Weights of a small GPT-style language model, trained from scratch on English Wikipedia.
Training: a variant of Muon for these matrices, 750M tokens, 6200 steps.
Each number is 500 + 40 x the weight over its row's rms, rounded and kept within 0 to 999. Layers, rows and columns count from 0. Numbers have three digits each. The size before them is the row's rms in percent of the matrix's.

# up: layer 5 MLP up, 3072x768, rms 0.0309, rows 258-317, columns 624-671
# down: layer 5 MLP down (transposed), 3072x768, rms 0.0486, rows 258-317, columns 624-671
up258 103:487497530490500534441458524576463553503468551461504508484491569438447460481487529473545482549508553507527447476469477458498511476536560469437536
down258 107:525539520454456531511486517490511594450555550524407487496468470482466561409453535487538535459468484481462511587544488490501501475495432574509484
up259 099:523541500549486497443539508432621410483468471466557522479576448484504563464568472479543468488561440526505387458500534465545487441511491494442486
down259 101:458524511420471480536537594532458477444514443573537506519449545487501505488555449472527458547507505509577569471524441499526446496503536460430554
up260 101:420579543491483537525476512470531497474460436489624484545526500540421466584583567503469575488544511412528523560487581447501549497586478464555522
down260 097:539491505526511454582482466593521547483505576500432366518544518548480476554524466433505507489443425504536462493487541531493560488529613489509480
up261 098:470518491477484446453519480514437489507498510425466461564538554540440489526538465460495440469501454545495498489536517547471570522515514558563497
down261 095:522414537478595508530530541505509551502526507561537548488490565516504460502493506446495552416525543472519521514456488433441481512536442453491503
up262 100:480602520544441484529506488483546412465469516503498530521532474513545509539502506440424449482479549483576582454426517480468512556453507485480416
down262 098:463387514447521471477498441534558414501509436566483417479548519517526527500484539526500519471471529533579507450529486469534586423519551488491522
up263 097:477519492521485540497505532579551551494465545522474507555524430461533516458465497489496554442492500531510518517595476500505424480464478599482472
down263 090:520524537470430495470473432498532423528545510480485506419523515519554466538496478532508578510560481478489511477462506435492471528529467365519505
up264 103:548501529534472525553504536476516515513539483479549489481538441551501569484521467521490558572471518511521518554571463537436517538551523479494503
down264 100:451492517500556517422553467546514546543448548523473491464499540509599454547481518561502442490422498523501447556522598541548465455529433504446454
up265 099:497554483546536468501550486345514543497434469468473583565515540464490405579474488509442464451505521453502470430435481497515475508443545530493497
down265 102:495514551532515548517436508512536488542523497489522476453550613486458457510511496403487401432455484548397472457467481481520532462483490509564488
up266 098:561565460496486467473467473506526553564502473442561485500505496512526562436556432484438480480575531513513414511523523482520491513477490539522493
down266 095:496447424519503477464525507446500511463495501489467555521571445453500495494514527498614576498473478491513550462481515457462542511487491446531540
up267 100:509558504516572560511499533504506462421476526522538550487503487543457511512491507556499470533502549497480512462540461501430498499550516484463570
down267 097:446511521502525491530507536509521404502541534423506463536455600511468482534511553467510491524476490514488469515520433394545514511523542526567476
up268 101:530399479448485455547452495509507432461523534518482499472394500488486501520434535452522494512505502456486541429467452497516512429511515472576483
down268 104:497440519522477514542482597533482510561527557532482546474548474542498512545468483433571487500506472475429482594521513585492492499483473505425445
up269 100:546548514406585478452502529508472446526495429506522562508480470447478468506493511549529537548471446461499521480530492484469506575484544478446546
down269 099:466462491473470498465510575470542530503477503518516606562553484469450503535485497459523483460528444547560505511448532487509467454512503498536507
up270 105:431499551501505564489537531529512531504510473517493513474507510569590533528502487469487515557436503494455473477473484473545495502552451454412425
down270 097:537521513454510465482463466400464428465511471490501498459494544615487562561529534535505476531576528504457535567531599547483548426510621517494506
up271 094:495442507462506513546508516545428553452496476493497446487491558527479529505471483528461484488464499437490495542490490487473454497505483454454473
down271 098:522488561517539439453471490467574492489571517489504514420424498535543544465530502474481509551586508549544501460503489547448463519515562510535546
up272 101:478408477508482551500495477503563482475451492426466498502580437497487500546529458467575504609538509529422558455533563510423536601558475510431495
down272 098:495473453466520489470495559490534530447517522525588453464470592530415512446475508479425489515476506466398458562527467514500501554442517468553504
up273 100:495474541540437476480489449481480539509498468503487571500433489488438499495533520495455564571480491485534493463482594483436547448483501473566508
down273 105:585490452510540566494514461516527486513487535532485554483453552522424464464510562517488443527493493425496522528549426508443540503493488482465496
up274 104:520459514485559559406486514437517465526511507475428532439541493526530562552489454489524557596538452527452541516517589575443490426470490472542575
down274 099:512500563488467475524461497585540522512458555548614537467478594500476442501537545498540513491534541491535475495523437512464528498510480433493549
up275 094:460479433465426427486477490509501530523460504455453471517506530524544444514477539491568469484484468473538526440570564514543484463494454545513520
down275 099:520447511434526636518562435510529474477460558520566520553507541502468463515527441535539438523509479532521516491451490461519469474508469500473518
up276 103:486429506493560509562491463475503523483450476575492457509518527480527537459439479424522513527489505489463441485488539531434460471528489511463432
down276 101:506484503513491466496475539451530517494560504469485469526523476484465432473425483436506510526506422529466470533497540474480519452506484509508475
up277 095:418514462525594483497481495542493492537556535525544497525576469539515458581476466509511505515502529502454455458512481534510528477543442417460436
down277 096:541487504525448486501538518402562516503493485443440473487426482547534423487530515533507468469494580481517487530549470522465461575511530500564528
up278 097:538506530451499496534535521484518504446464544507557464541579513524530475434405513461516457521504488507460436521553605527445428521513532527459516
down278 093:425529493478470496444470502481521559533466439548466505427515498473445501501519472488529511483494475489570500524542455459436496434531456527477501
up279 100:530485444416566447497497538446471468457485496562490502523424562467553470444495512499521395549521545503499439484480532488501501434484470520490516
down279 098:473505527481428503441404513470512459553498416456524477535473521469473530500538535452517511508505480534481561506500471508553486494530572501434464
up280 100:528548398415467549495489479517483524474529494521515502542492534528535513513509512488500471550516498403502519448518461495499510502477516460409435
down280 099:454509441505515499420526485514455422490462439514545533485504516448449415496436557454541502467478504507505550449567548551512513477462485505552545
up281 100:491543482519482469554475524435526492491467556445537499465446510506553487434460503493519465533549471516511453470536486530398542514469484523471490
down281 102:470522520504434514520480596482563496526474542526536523494521496548505458433491470495557510426491528575493449557428494500546391476441554433517533
up282 100:567476443419547458498571430451469490555532419508578476421554506485519476442474520474479531529484471468528503518518482497507507452473487484542428
down282 098:498428489508424560479507538484491567517488507517497507516422486516470492484553504525530479515509493466438514476497510480520511478516476550481466
up283 098:479497564511540506550421521508493500519482500484548459533533474427500552530459452496484403488467453556438481501487514470534475521542556507436462
down283 096:472445468524510421523465623540524483419526523472524452500595493527483500546528546529488564488473535460525501575513537509469489509472378501530479
up284 100:473469561479534526448493506458538514459423437556502468514492488478470534512497457469511472500475483548494494545455492567524556511464470534508480
down284 105:511541516504515505486341517507478497508458449582515507536449502466494507458501553442468478465518574485535575463524520509499524449474476523563567
up285 116:589508566530515456545479489480453533442409524478512510488545529477458517531522445565546432429575486541557494509483487511490483539526464428397514
down285 121:475509478458558497538521528500426528487426426459499533562556501560498485509462537529550509489488475450548518489405429567535490510568513478525483
up286 100:527483496468422510488439508479434463516529452546552509510491503511529456459512505469502483511459487497509511544486531458445505486489476572508526
down286 104:517440493399553527492452521499519558429527529449524551568523493409518508496495550512537497417507520425482450440523393502512462484471501526484433
up287 099:527549469488512534532464570451427537497494483532522504450414454455532544458482516479480455463555477452459518492511533550456420538473519411496571
down287 099:499467511515517470518520515415494535569483488511509439479456502482517465454537531519462520512565543490563556456469521552468472470458380481480472
up288 097:453480498456427488519531421577476540524477494483436551491500474572509607559507510443482481450567502573539514476431481499518500537509492432532510
down288 101:495520562524495456495462566488581521502555548550507546495490532462536501463524495523532504471457533449455537492497517482515546505522573552427533
up289 097:489515465488493480518509475504511495510584516519449419545419445455569521517458501469488587456498572461501494501492555529485496579531473510472507
down289 103:522501492501544495477489582480497452499442525375538502506495488446498495499469475523520466494631530517471476483518535523405495439484442434451527
up290 103:563541479522523466499504486526458428465459516482546487589493519497504542510475514580456466476534534505529456493531503457467495540426519448479484
down290 114:458477499477507444441467474470539423421526461433457532520538523476513638541514446482553555543502457512487536475452490539503541470471529435505504
up291 100:514560536472524391569451517481511510577496461552576409449550527459563517425443554513523456416437513597516484407494508406442465461474520565553484
down291 099:483527483473456528417548506429464544537513490469433553540442447522528477455531476435541475435503451466573491605516477427534468419467624482568493
up292 102:516564540443487548497543571499521465422516529491522543491496455447491527519452449522540545530534491499527535480553460486493480525528465581512519
down292 098:447502549479439540512521405461501519484501465552443472486480544524536452562532526515476514485458433542490524496489508562523434567495567522495527
up293 095:484489464524432487500539451457517509573477438525552464444478493485479491430581473456499455450491471469515588485544487434501485477456508503473523
down293 096:547504503436598514512522483526569550495489488503510556554436493540476456417580496440590513551558551522495504513479483460535532508508499484601556
up294 105:507501488556516470521514468439528500553528427475482469462505568579439515500522457557468571525450512472472565499398476456425468535487514455554470
down294 106:512516549474498464508516536519517547487479528487474575519555523478527521469509530539466531551465456556444579579527557515546465503509579494539458
up295 097:661501556500491534520506494509481492488453465548450445474545499445476566503485499468514505471537485542535510527543447558510501520420500500491496
down295 098:508544447572487522420493513450435511527514455570495503510411467510551546515378565508434557535488493507483470495472504494477502533536451515481551
up296 099:484502510544476519477508551473454506528429492507470455493571523446516553419452482442472485519499545488531506455510491433520569460498479521498450
down296 104:547525515503487505535534422468515495496492482557490508532459558499448474494553515497485447485437455477434446516459515477537570528489480491476474
up297 100:440512461527500552539490527494532503536486568510496455480476462461520501566550514540571490438590528511477521498526465434492522530490522518524443
down297 106:453464472557526537495478521524481494529473464445517545475422469486496533487502518560420563520483424508550479513480513478490455424476539444497511
up298 103:472511524512453485504451482507498436407469525504465568468556484460555508495565465537554489520471469501513512438489500459416504479474556571589533
down298 098:460465486510473555558466457507580458590457515465473495454477536481520479546510544465539496551495461522543517508473563508544487552515366542479422
up299 101:513480490531502586588482538618576532517497543531464495471524450569511503566529495492531479494444540489503462485567404531552499470483544570511526
down299 096:518487466426521442476505423369518461530539468472425580515509477524500475485513456546525561543516518541540501489491506536533508541501477478486559
up300 097:502433489464474426473501580455461508566566512542522487519582489526497554474519430510521509525470467503447500418473552561496466458521471466432539
down300 095:508530560450458520473483474535520457492483438573492525483531520507497488468458569522546472447525530468549491498520464483471474544539547549486531
up301 105:511596530554477518484430493438475497467466454572451533502512453492488425488512495572478544467504526382521496433542534492459500558491517465474568
down301 102:464508497571482524578517534563483517475545519516594519505440546507513484453554473561520508473526479471512498486517480561506476538555519558520570
up302 096:472428492496499490491546488619533533456495526471504564511545530601537541497447435524541459493547527472554485525434512476547506499477497448462501
down302 094:511448519499505437506469504463514543545541445517469493458513479523502546473490372505508601531539485495450446540453507455469484540511559497448445
up303 107:528563541478495471439491547448497463491530515467538505537527486560524475427473467539517531546461510498477513464511517509483495496568560471573495
down303 108:533556524521479491513502572546513478489498436459458511436491532506508478542457602490583557538475523551401477520548493481507555454476517533468527
up304 102:505516536494561458562441560534495386495477424491478516534423445459497506561516526540473469506520531462458567511523542439464460461456508469505508
down304 098:430475539456491439555520464434529514518517503444532539428510465527453516490428530532446493497530566480519524462440498494524555457527601521562482
up305 094:463507457472531511497505566494502537477508501505526526483492506481452483471513519503531528485572477509494468509527457459494500478543380494542525
down305 095:513444524455449449492559488494427436491475508438480482507458473518570459568564401465454534569507484485470513541429553571532497540467530498500481
up306 098:527494477485556485537547460366521479457450526499488445464497471468479458434454470434497519487556530509501420488560493542575484555423520465514509
down306 098:563506516494495473457517473495498502481542462589572482447407430522518515443525544464549393493479516495551460560524484512520548518522517419505485
up307 094:606523482545450604471604484486573541429482536482481500432497471545493565509521492535483496473491470495551496554504451484488497473536464492519546
down307 093:445502507550496456521546532454498515561519511529479447550494464483481454453487522487562463513644484510448480496465536499398534483483539492503408
up308 099:481495488460538526520444561569491512530543489480519540541508516539541455507475538488526409510471454432483516464463616546557519477483470530462392
down308 105:534446469547429504544441532519507521457562530456484433496503562422504514458480490530468470480579554533517516498461496462537464523374483470484461
up309 099:491548489491481468483494452477534488530539525489493508503570489522575494490449525492451526531538574454463498509463460442510423504508509548468466
down309 100:532494515445516478558509518511443519537505525524472488468529528494562511451520486537586466493563494498550482484485427469477555520505507500453487
up310 097:467528488511519468531560605463520533471480491483480556456444439478538483505499441499523420427508529511541508456489485502462536530457432514489524
down310 092:431500559544541584473474486477461438402528509529616558543536431526516471505471528572488414452529478475475477511497478452503508493507470472484514
up311 100:500553488412460517443503481531534462414541499458476507516504509520486487511455469489540497502525543516465473497524505532473504486489550522564531
down311 099:461479535489509486499498437536517514487504483546489499484500512530530483565558452518493494509468470570438453546503500573448569470459474538455521
up312 095:432515443516466540522485526506471491502553486506530526524439458469515493521473511515483551502600480420478494478475514484490454478476524470493465
down312 102:464488526538529526484522493484535453567505530468504522529343448567519496504516465521519484442507499482487507492446499550481451464512474482528471
up313 108:470495546464494575454442518543502564439550566484533473454442467544440432459482448465549524488511477495436411500480483531469557507523545538413488
down313 103:463453553444499478498524454483477554468502544477510526542488447485500433488491494497547482495452515498430498474418513538505463437543536486564451
up314 098:451475503546489502462497507503486506465516489467467542501454477530550517463547424495508427527469473395495596472465485558524512476485452566512490
down314 104:535532434491518528508485497581513502497519476491533529523499533494504455593518467602498543477509524463541446494472449522482577469486495500510485
up315 100:462509431548568514535485525525556546474515520480480529500534482481447466383488459531462506428492528562482493519516447464483421464530480517505475
down315 093:501496431483494459501486533486486477499557600494521533419508499533526528457494540421462517491555441561486471440480478511427466514416564540454538
up316 101:470499477476514572479559440463547523483435483522475528544491448468543500522537536542482519455536466493514435485438496598535538443512524427513520
down316 102:509535518532505481537520457473481511499571469513509513559500497572435496500566492500494432523438411435465535485518547513569540562536454473524509
up317 106:459565519451498512521595506482577503500562489472455586500451569480523482527549536514518583442459560455632516537516550479557556496526466529499487
down317 122:485521492453497570589501460523554530505474422481510441397525505476530545464486567542520533615523503448473506523474507451531533571477500574466519